Part of a small language model's weights: 9 heads of 64, tied embeddings.
Each number is 500 + 50 x the weight over its row's rms, rounded and kept within 0 to 999. Layers, rows and columns count from 0. Numbers have three digits each. The size before them is the row's rms in percent of the matrix's.

# layer 2 attention output (transposed), 576x576, rms 0.0682, rows 284-326, columns 192-255
126:501573457494562488522444529444538446502552458565520509519511619541523475558513535489480478465523498515432462579489456463451472456518532465533492479470475548431604600531418495586496457587547502
128:509469484461570532532532416495459528464521450464532419432458554440520428485500514561516402388518558435539406422554476498518613507437553461609517462424482512484505487493492490555400424468490504
125:603452498568455424428481510537409501474551481516561491549462466504474471519524494532529494520512530504561530520547510499545593445448458453506391530568398408378491515429549454533469483525396520
124:428592537546383471494507451531504470493603443460592580547479561394602581452539516517528542521560449504460493392457537494448523504481481471479544505554468503482523407560468664455520565590491426
125:512512528404500472570456590477330579589505501547396534535556378480585488553436396546490590549570515427468477586539471527494536534498463426522538559533578532390500568473538451536552498498527441
129:437548466415529515525519455477468499416527466458513421539491537530520508567492517498529419500528531411434390462520514459461523570476487485527419521583481494491508498504477541527525458470567489
132:554515473474520514538538525535482573513501476532549535498536481606449471472511464492520516462491403463509431516546480441508357487497465489496494385552468463454520478528393450485529470557443412
133:639516467490641588560509506465430468475469479509559539524469483416552366484516531454482500424470474612472586415396490499574518509526527500521564498552471445481436554522438449469418484521492438
124:441414547584453576473515553475435459449514459457529547518576432598541492525526473581509458515559431618485498455527575433509503548526496459545427509461546525451486437478466465653528474581449518
130:515450493502518431631533524535548519474546475513499478481511389479604481486498543376460494525463501441464565493535474518491488452440470549436508463411511446400518504492470659463537523529500489
123:563509508503555484517452458489552444494443536546479457479489468640454521403566445470481553563469544580514494519468442397519443436470469533579494443472439524482456423472443505564543482535513522
131:607468448517564452457565510455491462440464560567427478611490546467488497584529418586495580401534378463545480468568523563479568541483453496614604483597472404564561516527520494467530515439520504
126:395525509543507541459504470465542591439539446504445400544458613526489526460513541515519489488484440449438499561577416521503510466536468405511538498438637566493599551481534496521526424489520498
127:513590486446576650518578478561558517461532514500506465492595505495601452515522624373553532466548529489508416532474553447456468374542545506492539489436598440511507505454574386546482527411526459
133:474480548517523433479485483524466490521538427441480434509467526542539510532430469493498584434426566578512512434515492437552530493547542397434511369377398502564500517430528470641495425550542441
123:457506400422395519441520498520551557462458525447413467500520576515544457467477507483506477459488536476578445475447522522487542439499514492540417465620514499582466580579403527534442448544461521
126:578515531491463517481566571480470563543568428500609478519506517442475509556435518474613579394508496500458494443442481487461585500480524455481522458491531515451567567611516451537518630552479497
132:469453610430432458540438531500452471326516453453409572451424503466435546490533503488514535506459470416629489434489545455581524476457369595511477478491564499465529586481444351547526481451590501
122:520501431426514520483463493483510530471546540513460435560517503587484490495492530571544565536514491514500454450484495580517459473463408502490445534566464571485448508499488537507401472509482495
131:484616521589537522634508556432465420505543611513494523523560493514445526404465486528566489475480493492459540459470570520533490501472440588438549471482457508435429476452501542548474455534434545
126:549482494467455407524484437525553545502357393455497520514501482516477535505533639424380487536631522531550433493506531479463543473449632576523544462463489456588553542520491435484523540569568471
130:463499500573439442462561607539459530512512559520574528479484470522458488468508517478495563393468443401508552524467482533500496468517530447482446516454514437552513465457485403538547554417499541
121:587419542504553506469534534514536498637357438426544557501478472499541425475542486454496538446482474543514501532485433464554509496499554485479492554464435547411501538447497572553535578544470474
126:489473459493566397529592495562599517341519455537445593489537444529490550441553469471422530464501532491505519519602422614494440509563573465470517561524541544496478481431510510441575466554504520
124:510562525595532480526492494567498426469496476488443508529458539584385529502497501519496515458527447483516543486423505589484574560454468469511447497501518574530495488386539466571488518479480404
130:535496510588549522438490402520536533543498501400474597442583573502526466491516528520530387649481482457434439528468468511466527482473560575557451551497542542381407550486519461567446464575508586
124:504573476461484442550503486545569496462488505511518470527552516482526520524365474416562546518465547486536535449510557441609539548501564476491494454454481560587524482487505471543524450502510453
121:485451407566581452456493594572349545504571444497427512428475514598582522439483415507522463511517439473411480461381478564535463423511355468469488537453523554480482438494497507482544522451535571
126:458586618549544499451504550545553555555498461504504486439436509439568425527586575502508524524486415473532608575612484455535472556522541554554394528572479534528534583513543490491579498441512488
127:507535515435396423509527486474582541465551465575546590547427521478499525475554487557568541515515450545518508592516542543532460476498410482558480440511578524547417499490499478511496493465455513
129:457498345500466546449517425431532490486473490437538446453521602494526549513523465485496421488542477483493504539494491575543446520509565383500555505540490436506527527463482588476344501508499478
125:471473505517488401533487568556458480464489479420482531499502453483442495505472508488486443490575540422496555557479474507499542452395407500509511457413526496482496504524484555545483448477542529
129:505544587500578482513499508494570494496538480441491456506467451439511376452553529495620532382549493466505509446485495460473520498435458472521438471386411512549530511440500452420539439454567583
129:471482651494626557483427588553507499449423536558459509475469469552447501459590389479430482483480442500566362518583481538537525571469507559401435545487504538501501424439544406474469559499456475
126:498564482472524621518493498484466396469535537477437504519567541461536447563483448419551569540450456476501536543579580506558496531444612448536427463392569491404432526433473573439505612394551519
124:538407517463532531410483501517585467442489422543441516484539539506516560612522481529509525554470441637492440518500572506529479528520592540420440625469551507497441620477529503439431540449370464
092:548500462599518449468453550529571508556450478472396572541541381521456509471563528454545405509484432410511482498593495504466483499541440603464466495579512393550456472551474548485537536485513572
088:427514507444507580515570452477474500377504595467527505536548589437558603491388552474550595587474532556455484386425538483551465526572451522495482497481506461543496491463453498482482528452511583
090:479513509449498468588552512526499435471555493524513497527493405435512601488476480528487454534588514427568523533451436475523605506484606488476497478554542501532552695595473439435536500421502434
086:484571550524510484514513527571479466527458549499509480545454599495476468481390601414497521518564533486529497473464417499577513512445387539505526451469432425429444487511490477537431443504580400
087:571490362517500541462448520462485543473540507434534581586506473471473515530569407519492489529411510559451583395587535520482494539474565481471511501553436457469547494460501527435480481574488491
090:522581546514544575452543467488511480505447465562559382463582478475542436485519541518607458510334506475462542461486499639492448507538524504475541490512515530526511487443540513465543530490496470
095:437502551488515496507454540444582658527540464466448452540527495555431541519496426515464519533501472534470624457390474586490551507476594439488516527486519386447498478483457558496517472407553470
# layer 2 attention value, 576x576, rms 0.0733, rows 285-327, columns 192-255
143:531583435539467446496539578461510463572460438592489458494391420588474433489503576428553546502527544580509580462521523536519519558459474494432550539526579450541518490458504411495501502562562509
136:486501410505536509468561484539474493539504498488571522514537497520475488529500496553533455456529433476531470507587517439502569488483540460576525543507571578467507552481436521542487551449531471
130:449480458518507559572440466444475473561505498588539562546519527470469463421440505489439464491558490466493411517463503538534441506493492449521451538530460504526529512598546487511457427492539424
136:571481485534568459455519533572496560613522498555625403487431576538486551669583610478567470413523418485492362456455455464544570504529510491463554468531452525439475533512486596502518472542511476
141:544512530576472489495491535552440463512492530587463504530432498505452329515500472520415544527527532546550556524453504583525460542537438480468532501587529469493465458512502465539393482504491504
144:506459570437527529434588531498478491522506477500511518507527448546511437540495504487503447618538534465476472411468518442582531436528537550482589417517524469481495541512510515576497527457509533
139:510468478532556456450501487471559478516525525561538492535489403477537569511496607571567392618476507369563556497575496500549523439471509458495593523494495541506443490477620438552556576548491459
133:432523514413489496471541478478607493446602510492473482583530535483501518466644607506410422490473539463428448476554573510489494445469537512504554514530473519462478465448532536432461540477537394
146:499513389537414484562539527516518378561525509564456453526442546559485440523536388529493557513535522485535472496509501512573487574501510395475507595556489415511452375556441382459462526523514559
130:501573531546454482539515440501568458485509424500593501476535492531487664535558453459559423568451457409492527489478525524566440545488493391466486419531603487478496561513510454582411492438414496
141:453462561492523500462553515474445499566513534424493462524644617542503532458481547452469512470468516455484528524538500513537548644524546493466512509467542547442586486560575453555588538494440494
135:476543509395490557511481506540493552530495443531511475430439449551504516516569453545485608483489617534472430459386514460567463436467542524462535492439475434466461462476530527547417565523544517
144:427484504553517481533450437571518400506554461553487494449452517502495491502532535514561468480467582472466541438498386498504503522470510541501462549523537495464513427475554538491559395524499525
144:487467482505488528425472512609615519421543506561494483466565469409490468430568547523504508520615501498508449537462495502504547425554499556550545426606495569488517479496469554518502456521387490
134:522576531502499510496473430484550536487562509505521556389483490475430581494539491569614547545505532500558544447487524462518531499530493465553547624468584522474540439599423468543458642517445552
140:510517544467533461490498459472537489488503597507407541617510508517528542504490485478542514494407477511532482509485444452480486482546500472513525578526480475465476484460530538471521497525530515
140:466504465524475466493538376445529508487506496564529457514455465566497525510437480533486480478521482501532552579478412544536586583579449505561409411571422506418604444463520613475443526400567547
132:546476534465607407445493538464496482506489534403512555426466475456547625504543448415483553438451496456447535561558527505448506484475534487518434535458598589508473550489594545493607439485527459
142:518469545509484503531425371487481516414491513534476542500511524475492405529472553501514511460543505502608495511498467443478548414484496456485516510518508481533531546595505575488487490525520496
141:469523537523522456510430506424538504467548475552545530515453519431461456473508399478408535507512528526425631514524531654495531529479521463525521540596491490497501518519514491450452564526429463
136:547447425541553572510514458444430537474465489444510539448513578510494470426471427581563493493517543522455427495452481572405430508489517507466511425445451399509519514387540560434451491389499474
138:497478518431578513380472539453463499511543475463561499539460449537541473450473582507437494516531460528528619501577513539564506417515483604556535534496478562501413439493556493532531460448439582
135:548498563458463487445491546453565503519558477476505556462471495400551619519499506345525530358557457549472527425595479598471585373552455467430518540556489538588498376535507443446531462415484454
134:469484500488445525488513455504494428427507477505516528523616435460499498508429445524411468485481553450469561466535511450508434460494533490468435458464511572473579564391489559448488484504485522
138:438481468482483426517459492471487614539612483583588501479545429588495487485520398469499500527394583447471526494395573475509502537469495445482472469487565362578496439481523549432552497506435576
139:469540531526469519501537492414449456504467513471515464488370611493541447502492448417512530480509554603572421469523442496483481529436563460504532441617496496492478424484467465484470556380499584
129:483530481478507495494478435386552552505467518562490497507493433492577530466540462447455552528502613571524435364439541533428543529494546435490510568502521500487481494469413525481544519518538454
137:433427428514565437526473477409451525452524529577537516447475511504497448438525472552460423512475497581567460511505519482631471418502514550553450423572476425513572499486476575551492488487448527
136:476452527545453512573511475485418522505520513493559463419503488501508516402489490429619486507481575500450511442521492544523582504487531515431476504596451525449521498505425520414489515494443447
141:458473501493379536437522518519475502488486541564490548447559498611537603562463518450510516531441477408550447434447506485478574537550519543490454570406576510477386406466506508508584547569482436
133:671481447553490539527457328465553572440463509446454491437511511621503431588460593505497582526524532481507456483493537476510540556596459523596453499492466451431488468564528481480477565453509506
143:509510517507599454385598445613498483468475495512451435522418535568516399585561546531526433533488454563532607529497523500558496506484467495438552526521482472544492475475497422453470507396450528
139:463504418503500478538497448507416508630550585574456446582539553424504476480510548594640488501485574563512499438608597506421404457514489438472438412514479480516454510559490429452550549491475402
138:467447530513458483483421535503516469550506420467487515601556507517543548542583583514485490550469557503598412565438507478438488471470443576454456457556497581568557541413530494476438416459530513
136:514415552439451526479420514518497457497466491508495567544504597488462502481521541466448436528524513609501467524604530546489409509509425472569433546484385469518500356527452327571507535528580514
080:460464483543469525521465377513444459485529437513526474521445537483568477523494479456496540623518498535454523466413544515539507517401517541468545501472570563506536486539471468477474468539508594
083:518602400488482469489459576507491563465433527512526433499503477525450471395503534499483483442498409504513608565437463441491508556539565427611434520450544544463500568544519433502486527457480496
082:508406425577594520452456513481517492445449545469454448381481605543486515576529441532545567528448494567506519504468466460466433579531499491547511506399501445290386476615536435529466529612514480
079:475431445493526471534446506468553486423461453479582518523552527485518565460530491562460462521548491510474487421467439559475456534495502504502485565508524582563522451476590530514506504390414561
080:492482576485505457519485570484500466523496488540437468500507412452486425462421544434453491432485479455582516465461509536522441471525438452484499513438491473547463502561460429486577602451574513
084:567508459406516474572494528603562474496543575474532527495363516576540503456517423435432537454527534584512446460645564460564524487503551493470495532523504486532525559435544474575427460537505574
090:497533595432596463513513450509495359427457593513498601505552516509550443589468649416519470486444569496463449467571539486496497468553528525507503465532530510488488507604547439400489502611596457
090:441540523459547503379407535463573453531427502488510518521450514564565467514494490457555460585560473549500542499480603460546575519478542526539414404445538520485561534504472505481545508398557453
# layer 2 attention query, 576x576, rms 0.086, rows 320-383, columns 192-255
078:488412386550509491451540540478475522507443420573535552435465451609525470455517558532500448503554510553488497392542538500534473453424463473479486455448526609443475566418539529430520523478483552
082:521494519548546548496584527492474449356496525526577585448454479466470494602527564516509524472545474334544536495593499496565496570488490485490471550434521445437551388396491450482454506479508524
077:552560483468646460541424550479483553426526438579466398470355566577480571512410485546495458478479495469566513440545490494559478550517541512551553401449530496479591615502418455496464513551469526
089:529569515458570453446523486550489486442593450524490591472543444504476509537507464571593484630476466545541517429542531453546478460456485526470531503525525487546482448515507509486403477391550443
080:515487432499496535577509571487425467426507515553463486605376571418456474481447531461458537518542561435518577544463529455544627554546599522513619490488510547516519546577464490501534543613473506
085:474538569568367392494494492529521418555434589513494420463504448507480576583566538504521510590557479526426532445513485412564388586521515517455442491437556526531417515479536518454550535556461504
085:503477489531545489595380595467512499510379477524482503473410461503425520425456420525480473462499465506499459574539400413531528499547552469496540583458447546485517597605479498419562529479494501
085:505508475500458516466476534504415575451534514495484541527500486533570495538492486443440479440648471421575528577426509468517481457530459506442519549557439458458495575513400576521531467518450594
085:532394444591404482462508520473580512533544461443450498497523488532437416543523568501512469579511536596529452520528522432527405485480477459554445456578508508545412445403545434437392507500456561
089:518520543560572498514573499543432507502555539466486510467462507508494561582567598447467574436548441518549578460444451501450440490525565553505497455521566627578546517543557487605486489555543512
087:490409535525561539550445515538539577538548554505460530549486567511491441495518446469479478429530557471527530504576480490525396521545514506611466532574547464465515637347518465564450497535445539
094:381425341555482438468501470494574491461476457547478531423527454571481506531488527537510483544513522597530486497678469418400505542396537486465465536491466474487525434515461449536487363473604459
100:490453449448428452517514499539562516489552467470488479496451467554533443510552458517487557553491516484512565506433536454526475456459458493565544524439542534479558527500520583569446491447517496
103:459558482427488484498498485499457488420501449478469557519479473518569413509534504452490527394431480617483532541508400476480562531555577514410486496508489450424534442527438595512493441461458511
101:518582514509485523550487469556471555593468508556540559518465488517467457508410414421477534434578557405419482511424430499490551480461493514482476518439508442528623467564471496302565498433449442
105:420500534518506479601481578488477642391506482455522529506436493438540487494476442371481484495391532571410528481503586435507556382524429522428503467535494543513505481488501427534509494522529512
104:596451520568476597570528531502536384363476656498518471498510547500463510484517598472521455516446512479517444455493478536459495509548483463461512561592522549427457576432497437498531517482519480
108:464495567517463477483427542556397469549579544596423487492463397479454605527544560498453547579541464536486450515692548471571471529463518584506516495418524454429408450476489427559498518393427629
103:582559450500539537488444554551523519514503566414555464484436498595459519499492499487455500565459522500527540449539501486445539496574498561446417407508603399452453414510439519482348451557521450
101:464465512558491478432440505491595511539506591551596516493393501570471496554480476497584541498531460571539484589481493453548536390437489512531454493506536443475458577554509507462528507465450441
108:515529492563518518486505440495505493508533468452550544418524537501493437473532560496468464452479405576499556546532626532507534477507605466522510550371474587560514584475443486514501493528382553
102:574428494477538448548507505510527505438593548523521546446627462465458518625499384518513573547565511580429467559469587470568472471491395490519618488531532451465492401546535445466450463563539464
100:451480522492534474475467495495545423432488542521484585537433463476533489525482502494545478436569477497481467518462424454473487543467428551516575439530477442547525484493429452500494528452433445
107:441516472474496526557527576474476516509553369452511474448500575516518491487441537540492482501546515466450416454517529503500431377476480483527490510560384494521475492477522470459453584573527526
078:537468502547511458466543480576512549445485481555416470575616487473545532543542498484535522375507494506527490482648457529535491584541454472443485611471438422516565371519521455474419564510452511
075:517477525441417416473594510500471554499515410606455412503470498488512455439489519629590476541521433496595427471482508441502510479512543555455489511550476481536495417460414440489466476535483517
082:478489524469516528515458495498376493559422416486500452519563449542484412493578526553509470472465463517551569478530492576518467492456438545505491557536503470578433494429515456471460480460615582
080:492491453492467460558517475549526521541465464468486540511551482485517533572563520494512452518490489448446532567425536539524546494458431429495411464550563523603472529501547524461430455471471528
077:488540401492613516532443459521439556458430414406443553510504558431478469534483489515447563410464489485614510468450449499489481439467518486548622494471453575441523545430483419414473494521538487
087:511437448451488566504485521530404469417427460522522433507504500563516501535407526512441540429465475424495510557536509391482507523529545548482528530391468562456478501505471532437491440525527529
085:493504476418541571536434462579578455503475501497566502582554480575515520443486432438509492526558479458487477555507549378525508486458517467558523522530534489461544623512435508496492469427571521
088:468540481506545531426529416543460515401452474481530511485528414499468496499524520489549447442427499481500457517556480482553573584463525495505512515505422477477567432449536474528512594465497448
088:357496569528558453557444502465599430562424495528471600454509561447431522552518532479533528416455548479461442490425504520467501554494444477537499451544444416426467501555481491489541568508466453
088:452416564590424492570486562564492610584538449548498482571448517554572479503477450574478491399510491491504479466480529467525531475515527515508635520554502520529381606542488500535507504511466522
092:484522488520486414456533557468562614520498476483533534527474423470487516510524468469561502442504585470577451477461498523498402500485549415529474497558550541491404517512476477449574515450441424
094:440640454513514570566469455537578623498448427529512530407503478558503380519513503490488483413449553559583570535521509519481440532495488472508532487467403536489434546516524507452501533439503531
091:525577463510486520514520468611457519418563454508500440502543423524521544582507415534442474386535472553483555487492551492563506447498456497515596576507523457471510422463601548510507511524438502
107:529488457498525489516486422455533544473476476493469498502562580621525531519493542575441597466592521557561500463467554439543490541559575513510412491412533506492524510451530530567475549473499422
098:555537512495444539514522563447495474477576481436569457490500536517452569449500466507397528533538509538549390483546509596519590573407552504563493562501559492539447571434449501553454471554502520
105:452438507462444525522463432446488491492479450475549516502498578542548489461574444531509483484524537522523617505418458595506468545485578501479416619421470504533454526430574466322508538424417461
105:333512551551418469653478569501389497501469558476414567484462499422594483494449493532463496505529541527530442484509452541525484475516509506426615562592540532491450579519606502501460395518613537
103:503508488597570475478414499505516423415497469460524438497440440604490539466443578535449432553570447443472463536559549559441468550498425486590518510472503529591541549443493408463521493472511499
106:527515470551368493548465416426425490327492455498521491493510481433516505624451488504452523465567544488508490526414498485535533481532564522496526542428479443511644520486559613532533548468510549
110:523464489486484597366481453532497513449471426572631567518509483498563609458531531452469418413476426472543556520548479516510415560512332534462495490497426465512444435449496484531523455450382452
101:457460489497530515392401485611386490556529537596491443458493496522566507484520552485497441552470558504489533532474572532505459497573507487507478583463526447520492517439534492539548506506471551
105:452548487452453381502565502458537562502518501516549429540428509512374567450456460405407462461524469544453580461540575523548522550562401488487513466518473431485468558540454480494456432638518560
101:491601562548496411512521525488472545487547564440560509520526471481426490525425463557491564428500566518440499533418444505491447511529506460527504594557502548519509508560472486497516519413499489
101:481520454443441548412549531543452544433509433572464485510463484512456531528541558506500501517479503449572497480523504593476497530480527465474487524477489579422477529495488395492477525558491550
104:432542531609495520517549610526453484434481464548458459520545583435519599494425557477428540534532434547468555465517376458381523612547446394535579628485490478522503500448485493530534429556485489
101:518592420471486529479502530475526511481532472490470378569579503498454409464601545472570477551518612526464523414531457451506451526385488524491449452514582539579517452466481479465559478543400515
103:478396484534579546496446574472431493548537539470471535478472447517562496500530567478540379464532501525464614542474434455483513457452469514532485385537432411563470541564489403521475584523449470
107:385457574514423465491338600470493529546478584508434495468458457390432472489552488512581512475475438502456511498514457594458491535411519586483518528469489382435410411571493522441507473495438561
100:561492519498504412481427477473545375510477572501545542500477494506449477415452501458500442569498456457506478537428509513473479516496313533525390426477486583481463554491607525467489504465556510
099:543525491502440481522553403408500564453557555521480515489472572487528590406462562524451526464563412459534550544598529462583503463484538570474514502494470478520568485490553427445504492524435526
102:497547473593511476436462446399489531488544494484470417493525487555460569529499531563499484483493570487453538493520541570492480530516499518555512559452532450452526418410561472501450480425567478
104:489573517458473496525510461511585594533510506507530509514502518534376419631457502491380449660505566474492534528504548488464545447545418400520479552522521553504495574538508487434507487513510526
107:522435620562473538556446534575528479616538486491484537557515510507436483491495491529480511501462560489479529445505422485515562525459482469510551484516468566469486581481510399510484546517524582
104:482603504444451495438553474486518583478545419504447485515580455546556518452454398520535457535562505465555472451523458541539553520431490472538554493500392482565559490537472429548495520479512452
110:541551476499563499509524575505507505560485398498548487470477483487461503506507475526488356564524519488503474520505413468506427530587452451570493441459508454489520567477466419497527472581557532
105:514497446455453432533553508451481442475445560571599471511470411402505585570477604557635507437530514597585489523558480566509564452486489517552519559497451477512572500503540559436466468555508587
112:532492502516493528554503503498499430525424530497474455518527512504543598474546611554564498423498519438523507448520490501514543493513509436413414582485445594336421473457442574536454443396493463
097:435563539500517422426542487489526463548480541497643552389530436436451499518498465451512510480501544511533488480564479449488480536568481472433442552534509453506497615553514518544476491502486532
095:549571552549588507454509465491598517592543462464430581486447542388496592442521507570435552569542513543591521541437596534537526531640482523484566525513457476460579494538520468390477445473509342
103:391510469486555493462531526511526394494527516505515547544502511518519417581466512501528425468543507453540522423495504547530413562496571431570473491438559543571452525531397491453471430471513477
# layer 2 attention key, 576x576, rms 0.0867, rows 320-383, columns 192-255
070:552541505510560509585508511601444499415430456453414448463581458542515534559481490426429482469519481567467500500624577504602576491456477491486461474504463549507441499565611554516494519522513477
074:502507405424485458457559517513518431427404443540512487581535480449508392503384477503415448461481443513507528506560478485541540485498507510487509489531433495543426467504425490510556522480513481
076:508442512506563542519482569436539458392591519439530485495509592450466453518512480487409413496396587530520568503549483498445496339455556461518516424472474534410532509523483560506487595544460464
078:471490464504491482470505519550451573423415495647473451632489482512500466638520493517476509489492467469392525440490606550507440502512612572493430586438507524347554446555474537519477537470521520
080:462516532435592489559448427504539480571504551454522492490428560494486424488552477530570514433495471486493548582535569434493490437520493363442597515556570547549481586503509562584451531433579553
082:464501497444542496482531592485514456487526505451475506491482502463488421544492506572492533506600528522486489548533479512467455569483448456503585489566521492577489679430531516582480435470365570
082:461559558472526579567453520499526462544510563540493420399533572473390531556503478586500430557506505509550546503484446519386527490547488453525514522537543644569496502530525567512353549553496526
077:513496535561491509435591482498487522493470518462434581448568392436509453527565573612517537472554493449581593459466503408568463483489512579501460494515510498498488498462533515419445555524571580
084:531549512518514474555378441552492509531509519463507567581440399538427503471556582441419533535516600513457516526478490471523553558517505492497441506456472487478461677488523508545481463437499528
083:545627581508470469575485617543487519500416462535526445481474485569569525518656534466576555454482527451522425552437478488521622484512511438411510480510435486539504520524516497467496504534504525
090:487484540547468512456476462611551485551535468493478452535506464534502483476506507423471493503492603469575544487415430529540589452525513468522528529496547435525493521449500459564586368518481560
090:533477558500616550513612567487532465477506523564570473420494534572464534453463512449464491500476538546549456432435464399447479461544534501600510576477515456448404472486541501400453529484426492
092:448520468487514427433568626532570548409414414483553459398601566544507496443506532536506553488517447504522535481464368433547536498504494531526524617505475491473532531554444514403516561585512488
104:472474515568513520580564511394542367436475474530593500500504479531514540567484520568480445521439428531500603462369624473531485490435473520511467571519495493578444364460560613512404509494505460
092:517587570464526557460521561507564518575522486470537413410464515449424518490539509490560491499461582528524482547498407555484510577489517476550552511491526541547553460466573530644502490525498444
103:397413462505489495486568474523562442544546452520430486511528545483511453468504395552423560420446485534566432552484366458560492442425496461523494592537467574505469499390580607526579472443505634
100:548474523495594426565503471552534464490529483525532426450420586542506464406545513434484376528401419626501497546510437480468563549493542465558474438430532476519404547479569457492546436434476518
098:442449467484473461604411494556524562553479472436487588519526589548543459473547409582525570478461491493520486461454445557404526446522477519576484466524420551543530546532496518492442516592466452
096:495515569492524447470484588636543473548490546509469404484421563488440406426549418514439534511507526462528406514425440486538394511440537473487591527497474532450512600466574482527477576472467491
098:557437488481512569443462502444526487461528477538431501484493488574455536521561540465492499501429476503465477465481570542531462506507452465449548452496568493476613416510410543519513546528577421
099:523461408466555528567466525497544486519519536492506487465467469518415574500487478508564557602521507582519470401502494543449428510629467435498483533495643534486476540463486508468582472481583517
095:551507444564500493513539439460470634628501426509422534493412500522495561541454482483535528504495460541559512464435536475481512491446492459486406505559506662510437466516558493525527516455516492
100:502505459502582455503514471571515561530577525471591472471509441527452540540520424515469496542464451587482513519523513551498531508538412436476378514532547533510472479452474515457419510491544379
106:479548421498519421424527482538546504482462536450498517496512508436531479498498508467436572546489517487473472515548440313453489594627525570495536553438450408482519461550516531496461478514518488
076:477422534505530486516475539423569553481438476565491455523502455534522560447425486471473523501480431422515499537465519504526514585420477530504403470574537431555535497562458466439518526494488560
073:601498422588440484496398472507437461546483449538495590570413434500464392580523567496488407512543520417522420513460509512557487431508560508491494437565517533566528525512427524488510451505489532
078:613488452456495533489593417458485469394428480572515464541446552482519508501593526512533462513532515395522519475486452444524577497575538724489401517445511485426537430542507537495494440531572492
077:501498558521511458454505468519380546556595541503475505531441512498560538475569524456515478537480396481351463465564427542605529520392502520454458466580508464536533620583557445523483519458541538
076:555524533495495477422508604549437406548492523493512525449556481604515552546378547485485497526451579483591543388585588499575459496525500511557515586460406521385523416490585516409540533560491574
083:499570513421567525463502469552429482511429557502476534516492519483496475500566445576453580544499440463532453561508544495466489473479489517567544509493544478486554456598500490535427533412591488
077:506468508473528431577480481488399473506446560462596446504446498497531527508417503595500480552508443537518489555478474480586483471467473563579494527487549489567515421487504581511485559486522477
082:462438508490526462426542540436497434448528535516513431519498507577455594518451500511485591515539478525493548532528546530442484471482507619423469468480486554550502388512418524421540458567431425
089:468509415483532568536508493475509454575528507441562486439493503493433505495517468517543479445523479489565515420622502511323522505544493443563562490510505557539528542501522475455434504521591458
085:546598541535501580544471593464518467461524582427487566413474565380424525466421519447474561504470606478452577569538414490455479468561541457593535544508531467486502491583381481458445528557575468
084:507537444573442567538466465473439461544516497529403529524487587505490516496352527581579452524567517522489526541550526490549502441522515468505488498537442499588491516553501505453482491548545464
087:445449510456488548496460511524450589474476558497517560502587439564524461504498418610465460492523455527460513410439571469448420506449479462475412481504465554486465485485527443486497503438533489
102:496503535449517565581502516467425575560507592526472494580455482504485484552507498606473636492523538499516470499518488433615504537546537523514457527573458471481491501560444499490584488531454539
097:483614469541503531418446558503441522543577497509523380448573492439487448511632563448500499598475519450481489458506397522528518567455474535457513472427574520435494565570484537650449542504384530
090:486537516509452483510458541563522550531474470434465371503419521474409455451512434546548403510388515478573553497375569495541496505542521544422583385556514487510548561484529472512499551583467584
103:474518454520469424371427483586496500471432494445389489447621470417537500496484555494411497529535528498512399564475564468529494478589501574477424340512551502477499494500489492568558454565495501
102:534470488531479514512561536516579583602566571542515457532524513532459474579448396429434490444492440454447556534487599525447501363436507472496485523499490436466560397414486560566428600482494428
097:541581504498557533507531569546592499489512563552454483557482548477449521429531498400480639506418496538513445522474466475512494544460528542451515614500439542478535516581469497466512572421473526
098:559410407497466527569498534404569513474456476537484497451523515526471547574467545535507545456462465548494453497545452512485499501462466535443408479641542535525341487579549380467543543502500449
100:496541558479587418517532481512468536450586550455412490522587565505523430456469489604448463433456505538373551447488460467489513457451471526422409512545469451471421472566384580530547461463555530
103:525527521515479424522495513403527449468493559499467572534540537434519482552494513550495503524464569571602519523515569463523504456431597558488473435521468458566492458480496539559497491597589533
100:483510464588518429557568443600486527624567622450428458447517453467489520492432437624546492534564452585525515557453465516415458450491473472529555490553453472578491535459557478423571490450535551
096:506446486520473442406531455596544468543541503518573520608533475567541514476433523458523467539476410563498468597504508500479510510483488500473538427476481475428461480566532487591496438512623445
099:480515439553422429439471444439517455580469472512477634431493507426483557479579492543448517545600484468585575532542564477500507490481494636448440513483492508545460494485545479422497509481550496
098:454559416543465473508486497456443501478480434510551513443503529564527352536496484491497480575558500502500566585424437485459566472545476521459443501434493452499483438615563486454569516633543532
101:472507462533509515561365473540406514509432522466426561439514447500565458485458510548406473508463557381425438494484542504456541490557507513493487592418499504535454487575477461513512512400462455
098:567560440463515476552562480467572486495522579410540518493480483481514536498542474523480557505391522465437480496442436579445511544466492479466549599445534516442527496522560554569529491561488524
099:589481458492532520500562523477612527497476522472489426481475479455460572537478462523471500500582420409498467486485474487492491544519468507537516570449522585503612530426507562542533456569570441
095:567500510503459524485481490554495557436538415453528504534537487549525486470586480441538522444503547516499585506481501501472518518593439485502636442442542532526532630410504441567459536534513454
098:442466430482500544466530472445510545452441472445530489488628485490498458527518530538545492542529460477520619581377476514428492471539435450410516586484537531578444429532506516487522478484533471
103:537449427491564468523529435586533481476421501511468551620461403455491471495628480503535495487479511563547485548494495483514391480520533531573408441431519486479508491622496440533519393432500486
097:541575537512525514452540536454421552609494523518505595535482468469501487495549558548523539545426480515464514542486514511496553574470463396483666505496557493560409434360539511507455456471577453
103:436492472493443422542569510464529546481462495506469548465466542482535531469494532543527487545576468605470521510443653602513527524494453322563542548481557552529503534520568500509466432524533424
105:507455463610496519519468485402468549465512536450472519554458542506526585475526566531452536476546482520479506469546465418485456535444454490343458517506495471430462514507547497481490510385537548
106:509469387512467526554417535467434556422565535541525499683453509467602509517490487457530547455384640575536486484543423541462453516426513507511475503533434548505515556559555549511493544422465612
101:459528499517639573437536426449522408501464464512409490474543562462481499426506514475480406594551406380493508516446459523531476468463508507609483461499538562471439437530441543528622477502512495
107:491390514433460488507427485530492450449509566452444451490467555494447554466441411590503387540495450503468569524541535562480450498490512601482635466423425377532434524575544565472612504522456470
095:503491545426496469523469523565589516556546535513528467567486493594525465541519431613490511523484460463479561503465448504541538531368443527526639504526456565479424494438480569482515488552595525
098:523438525473469485470459459455489532496526547475525530550506451579461517518502541454411493532520460421440453480520489592501442490485413576493457526405575533527513436496602568569469506485465572
097:519567464519547585497411545513438506534521493349539579487580584414437475448569534459450495504495574500502548474507472521398506525441435529491451512464582504513460463621503509562460569445434472